Each number is 50 + 10 x the weight over the matrix's rms, rounded and kept within 0 to 99. Layers, rows and columns count from 0.

# gate: layer 4 MLP gate, 320x128, rms 0.138, rows 103-111, columns 0-127
# up: layer 4 MLP up, 320x128, rms 0.128, rows 103-110, columns 0-127
# down: layer 4 MLP down (transposed), 320x128, rms 0.123, rows 103-110, columns 0-127
gate103:62 64 49 41 54 50 43 42 50 68 46 47 46 61 48 43 33 32 60 64 66 59 57 59 19 54 45 52 55 47 51 63 63 48 64 53 56 54 48 44 58 49 57 44 49 58 51 50 62 51 47 46 54 54 58 39 55 23 50 63 42 45 58 57 40 51 62 61 44 36 56 45 38 50 45 65 58 56 62 42 54 55 59 49 69 39 62 50 38 35 46 46 54 47 61 51 50 62 35 47 52 46 40 52 60 60 33 65 65 59 33 45 64 51 53 68 41 59 70 59 57 41 77 54 43 61 42 42
up103:54 34 47 37 48 51 67 55 57 36 57 42 53 52 64 68 63 50 63 47 42 37 52 48 58 63 45 51 32 61 41 38 56 46 39 36 23 46 54 63 48 59 49 49 45 50 41 62 52 50 55 42 49 49 45 72 50 52 46 37 41 55 44 49 46 42 63 42 51 56 48 57 60 49 59 32 34 26 44 55 29 49 36 49 44 60 35 52 55 50 49 47 43 52 41 55 56 40 45 59 61 69 41 53 39 51 52 49 43 53 53 53 59 75 37 46 49 48 28 43 39 51 39 53 51 39 45 50
down103:56 60 39 34 22 48 33 37 48 57 54 55 50 51 42 56 40 41 52 64 69 41 49 74 39 59 51 48 30 53 37 63 50 51 53 43 47 60 56 52 49 58 51 45 61 46 44 53 54 64 40 46 53 51 51 65 46 42 53 54 43 47 67 62 40 37 68 42 38 45 75 50 41 50 65 43 58 40 55 50 35 44 40 48 64 48 52 57 57 40 42 33 41 49 47 65 48 47 46 47 48 43 60 33 55 45 40 62 71 44 43 53 65 60 44 65 40 58 58 57 59 43 57 60 41 54 52 47
gate104:48 54 58 38 49 40 55 41 59 46 58 48 60 43 39 44 56 19 41 62 56 60 45 52 42 50 64 55 37 30 59 46 59 59 62 53 48 41 55 46 48 53 35 59 57 62 42 65 47 45 45 57 48 50 48 65 48 52 43 35 45 48 40 27 48 44 57 61 51 67 55 50 61 44 61 59 32 46 53 67 50 51 36 58 41 63 49 33 48 57 29 24 48 63 43 48 39 40 51 44 67 57 23 51 44 57 36 50 65 52 44 41 27 35 59 42 41 31 47 54 51 65 51 51 34 61 44 54
up104:56 55 26 38 59 48 50 39 26 40 29 45 59 54 58 61 54 47 44 35 64 50 49 50 46 45 27 55 62 42 60 58 44 45 59 37 31 54 44 60 47 68 27 66 51 49 52 57 50 37 67 54 42 51 61 67 80 51 57 51 48 39 47 53 48 57 53 61 51 44 55 54 40 63 44 56 51 50 60 38 46 44 40 61 43 56 44 54 55 59 49 44 46 52 67 43 66 60 38 50 47 49 63 50 46 49 74 61 43 42 65 59 62 73 51 61 43 53 34 68 60 46 56 47 55 45 58 53
down104:59 50 55 52 64 58 54 35 48 40 45 55 46 51 55 45 60 43 42 57 59 58 60 37 48 42 48 56 59 56 25 40 43 59 43 67 62 51 58 52 48 42 56 56 60 56 52 57 67 59 56 45 58 57 65 43 52 43 34 59 43 51 38 52 49 44 62 36 48 51 44 46 49 31 29 45 57 55 41 39 28 55 48 47 60 54 51 45 54 56 63 25 27 43 43 54 60 66 33 50 31 36 41 49 49 45 43 59 52 66 45 54 61 57 54 70 52 62 36 42 41 62 49 27 42 49 67 41
gate105:60 46 66 62 54 56 69 62 40 36 65 65 43 36 38 50 25 42 58 65 43 59 57 46 31 54 48 38 50 49 44 52 51 44 53 55 45 54 75 35 36 52 53 39 45 64 47 52 44 59 50 66 31 57 40 69 58 62 56 40 31 50 44 60 55 45 62 64 50 55 52 42 59 42 53 53 60 63 43 47 56 46 50 46 53 76 57 38 54 59 40 53 37 59 74 57 40 39 36 50 45 58 36 37 48 50 66 56 50 55 64 46 58 50 50 53 56 44 57 46 58 66 65 61 55 52 36 62
up105:52 51 38 38 53 50 56 57 62 40 45 58 55 48 70 57 36 61 50 42 41 44 49 50 22 57 58 29 47 53 63 40 56 50 23 51 64 55 45 51 61 46 53 57 51 55 74 54 44 28 43 48 43 48 33 36 46 37 41 53 62 73 51 32 46 56 38 58 45 41 57 41 53 51 54 54 48 46 38 58 55 61 48 38 43 66 58 52 35 59 35 62 43 59 71 54 43 54 51 56 43 56 57 54 42 67 62 37 49 51 29 52 43 37 55 44 41 63 33 54 52 62 56 61 46 72 33 51
down105:56 49 52 52 48 51 61 44 65 33 63 60 67 41 48 38 42 47 60 58 52 42 48 54 50 53 52 55 61 34 47 57 34 44 48 59 56 59 81 41 30 50 54 62 36 27 52 49 52 46 42 43 49 46 42 57 47 39 59 65 41 39 47 53 52 62 47 59 37 51 42 45 66 40 34 61 80 51 47 58 43 40 59 58 57 53 45 49 52 45 27 56 38 32 69 50 54 48 55 49 50 55 56 50 30 42 40 61 31 42 59 57 53 53 40 49 41 56 49 36 59 22 39 46 51 36 52 60
gate106:67 51 49 49 37 50 35 55 59 57 39 36 44 45 57 45 63 48 68 68 68 59 59 53 40 57 37 65 62 44 46 52 42 35 47 37 51 61 66 68 48 37 36 35 29 43 36 58 41 37 50 49 52 57 49 48 36 59 43 51 45 41 62 47 47 50 54 49 45 38 56 51 70 48 49 62 56 44 42 50 42 55 38 52 66 52 52 53 64 32 51 53 52 43 60 66 50 33 31 41 59 57 58 41 41 73 51 61 66 57 59 55 50 48 47 59 55 69 62 41 36 55 58 55 67 38 50 29
up106:39 68 52 50 42 46 36 48 43 48 60 41 47 43 59 53 50 44 65 54 40 55 57 49 43 54 60 59 44 39 30 38 41 49 47 45 63 57 69 36 56 48 44 52 46 64 57 44 46 46 47 33 48 51 48 62 74 52 63 41 54 47 44 54 57 58 34 50 45 39 29 34 65 55 36 43 51 54 77 56 52 47 48 33 47 62 59 67 46 26 67 52 61 34 56 69 59 58 63 46 65 53 43 41 44 34 66 47 51 59 40 54 56 42 66 45 50 49 46 57 32 35 42 39 32 53 50 61
down106:50 46 48 43 54 54 66 40 37 46 40 54 44 58 34 60 41 39 46 29 42 46 63 46 64 61 59 49 48 56 56 46 42 70 39 47 42 46 45 50 56 48 62 64 48 62 60 52 61 45 34 49 44 39 70 49 44 49 64 38 59 52 50 73 61 61 42 51 43 53 39 33 40 45 46 36 43 54 44 68 49 32 35 44 31 41 54 60 50 56 65 55 48 66 46 57 62 51 61 52 44 41 49 58 69 27 54 49 58 42 38 58 66 62 53 53 65 35 52 56 68 66 44 57 30 51 44 51
gate107:61 50 50 48 40 45 48 38 71 53 52 32 32 42 64 46 48 51 40 58 53 47 44 44 57 60 42 42 68 60 61 48 55 30 46 37 49 69 37 59 39 44 29 35 52 55 51 53 53 35 55 49 41 57 40 45 39 44 35 41 45 75 49 56 40 51 40 42 44 54 65 60 75 47 49 51 40 53 31 46 42 60 31 62 47 37 52 54 74 35 49 31 44 46 49 57 61 59 35 42 49 57 60 47 25 65 59 63 53 54 52 38 52 35 54 43 68 51 54 64 38 54 56 55 54 47 42 49
up107:51 41 31 53 59 65 67 32 55 41 41 60 64 54 31 53 52 36 63 43 36 26 55 45 54 52 49 31 60 36 77 62 54 51 45 57 41 59 42 49 54 70 50 50 71 56 53 54 67 56 36 50 58 42 59 46 46 40 57 46 48 47 53 54 41 62 46 43 55 73 50 55 46 59 55 55 50 49 49 43 46 44 53 58 72 65 52 41 56 53 60 47 35 52 63 45 66 49 50 63 35 55 66 37 49 59 57 38 55 45 35 48 47 46 58 56 63 51 59 60 62 42 53 49 62 56 34 52
down107:52 45 55 65 51 43 54 53 62 54 54 39 43 68 51 59 15 44 53 61 58 48 63 53 52 38 73 48 51 39 36 43 44 34 71 73 61 70 45 76 65 57 59 55 39 40 37 39 54 50 50 39 61 48 35 59 49 57 33 64 49 59 56 37 55 45 59 42 66 46 43 51 53 45 38 42 45 56 54 53 63 52 39 59 52 52 46 53 47 60 51 37 49 46 57 63 54 55 53 59 45 38 53 57 54 52 56 37 38 41 44 42 47 56 47 39 69 62 39 54 31 62 46 48 41 51 51 55
gate108:56 45 53 58 54 48 48 39 42 56 50 55 41 42 53 35 45 42 47 44 53 53 55 55 48 53 65 49 57 58 52 54 51 35 67 51 39 37 42 46 45 38 73 57 27 64 43 74 41 49 47 40 35 72 50 51 44 45 50 53 43 65 42 47 45 46 61 60 79 60 48 43 56 37 55 66 46 59 40 43 47 52 51 71 48 63 53 41 64 53 49 34 39 65 33 53 43 52 56 49 54 51 54 56 54 54 40 44 56 55 44 39 46 53 49 46 43 47 68 40 27 69 47 65 49 63 30 58
up108:18 48 52 48 41 42 50 52 61 52 56 38 59 51 50 52 62 58 55 65 55 35 41 63 57 40 46 47 53 37 61 42 54 63 52 55 46 42 44 49 49 43 66 63 57 55 47 45 37 43 61 45 38 64 32 62 57 63 33 49 56 38 58 42 24 44 33 59 51 35 33 67 52 57 48 65 50 34 43 63 63 58 52 49 51 50 60 48 55 26 43 61 47 40 43 46 55 51 51 48 68 55 53 46 56 57 45 35 65 65 40 59 64 46 56 54 53 42 61 50 66 42 47 43 59 59 60 54
down108:54 72 58 44 75 55 34 55 54 66 50 50 51 56 41 51 50 49 50 43 46 53 53 41 56 38 50 57 43 30 58 60 55 44 66 23 49 65 38 57 45 55 46 43 34 42 59 46 60 42 35 58 44 33 68 46 58 49 52 45 38 35 44 53 46 51 50 39 50 41 36 44 52 54 52 54 50 45 62 41 48 64 52 58 59 41 47 50 50 66 51 59 53 54 51 50 55 67 59 64 55 55 53 56 38 29 44 37 23 40 56 61 47 43 30 46 48 40 49 53 59 63 72 49 64 54 60 54
gate109:44 30 53 36 32 45 55 22 66 58 52 32 58 56 57 47 62 48 84 42 48 45 48 51 57 66 50 65 53 56 58 52 44 62 43 51 32 71 35 69 43 64 54 51 32 42 34 59 55 56 64 42 36 45 54 59 41 40 29 64 54 56 76 61 46 30 49 50 52 50 55 54 68 49 61 54 45 53 54 38 36 55 54 55 54 38 45 49 40 41 57 55 50 49 58 54 46 43 46 36 41 60 46 51 52 50 42 45 51 45 44 60 54 50 50 38 26 34 67 46 31 55 75 42 58 48 56 64
up109:46 52 56 55 42 63 44 52 59 42 43 58 70 44 47 29 65 35 63 67 57 59 53 54 31 55 57 38 34 72 43 70 51 51 42 44 61 52 64 57 44 57 71 36 53 38 60 49 35 69 61 73 43 57 55 46 33 64 47 51 52 48 42 66 64 41 48 44 41 51 39 55 35 55 54 32 49 54 54 23 44 55 68 24 68 62 53 59 45 53 52 54 56 54 53 40 63 63 46 45 44 44 69 53 32 53 41 55 33 33 48 50 60 43 44 45 37 50 59 34 40 59 57 63 54 47 46 50
down109:46 64 65 58 62 67 57 51 43 52 49 42 34 53 70 53 43 41 28 50 41 39 46 48 36 56 18 60 30 66 52 44 73 45 38 33 52 39 57 36 51 42 37 47 64 55 65 61 51 57 51 47 40 56 54 62 47 60 53 57 42 47 51 60 54 26 42 57 56 66 49 50 34 51 50 31 44 46 35 35 51 31 55 34 62 61 53 69 44 40 42 46 46 42 46 55 56 53 33 64 46 57 34 40 57 48 61 64 59 43 58 51 55 39 64 53 45 54 60 49 47 50 66 45 69 63 47 65
gate110:45 58 75 35 48 54 61 46 41 53 39 40 59 45 50 67 40 55 58 46 64 56 61 64 62 49 64 39 45 49 36 37 49 40 65 49 41 37 56 49 31 44 55 42 39 36 52 59 58 67 59 40 42 50 54 56 50 49 52 62 37 54 54 50 39 52 51 39 52 46 51 60 27 62 38 42 43 54 46 44 36 54 53 28 34 52 64 38 65 60 38 53 43 64 55 52 51 50 56 47 39 55 34 46 53 43 54 51 58 53 40 51 56 53 48 59 36 40 56 39 71 46 26 47 55 64 62 48
up110:50 53 61 53 26 36 62 56 57 45 53 61 48 36 56 31 39 44 33 51 38 72 50 61 43 45 61 59 62 53 55 64 55 60 53 54 63 54 61 27 53 43 41 43 70 54 43 54 62 53 51 67 46 49 52 45 39 56 74 41 47 55 43 54 65 44 55 33 55 67 50 39 52 51 57 48 53 62 58 55 41 28 55 45 32 53 55 39 18 62 41 47 49 45 42 54 47 61 73 43 42 53 63 81 43 49 43 40 38 57 50 59 49 46 51 67 61 40 48 57 48 44 34 57 43 61 47 63
down110:64 53 42 59 49 56 55 62 80 39 55 60 57 49 49 46 57 60 32 48 61 42 39 44 40 67 48 46 57 50 60 53 39 41 58 25 55 58 49 33 55 63 37 49 62 85 34 39 41 54 58 51 61 52 70 36 39 57 49 37 62 51 46 52 45 38 37 51 52 46 44 50 67 55 71 45 60 54 63 62 61 55 50 60 53 53 41 52 36 59 57 51 53 61 50 51 38 51 48 55 58 53 44 39 35 42 49 44 52 46 57 49 53 51 61 46 68 52 50 49 34 45 50 74 57 40 40 53
gate111:60 57 56 54 37 75 55 48 52 50 49 39 61 58 53 46 40 40 56 60 41 55 61 61 52 60 51 36 55 56 49 58 62 50 53 49 42 50 55 55 64 56 38 43 57 48 36 52 56 59 53 57 55 46 49 39 45 54 46 63 41 58 39 47 51 51 40 43 37 50 56 40 52 45 52 41 54 62 34 39 54 48 42 53 48 69 45 33 64 52 71 32 42 70 48 41 28 67 51 31 47 49 53 62 45 36 48 50 51 50 44 10 67 34 54 65 28 60 50 49 42 52 30 75 40 33 49 17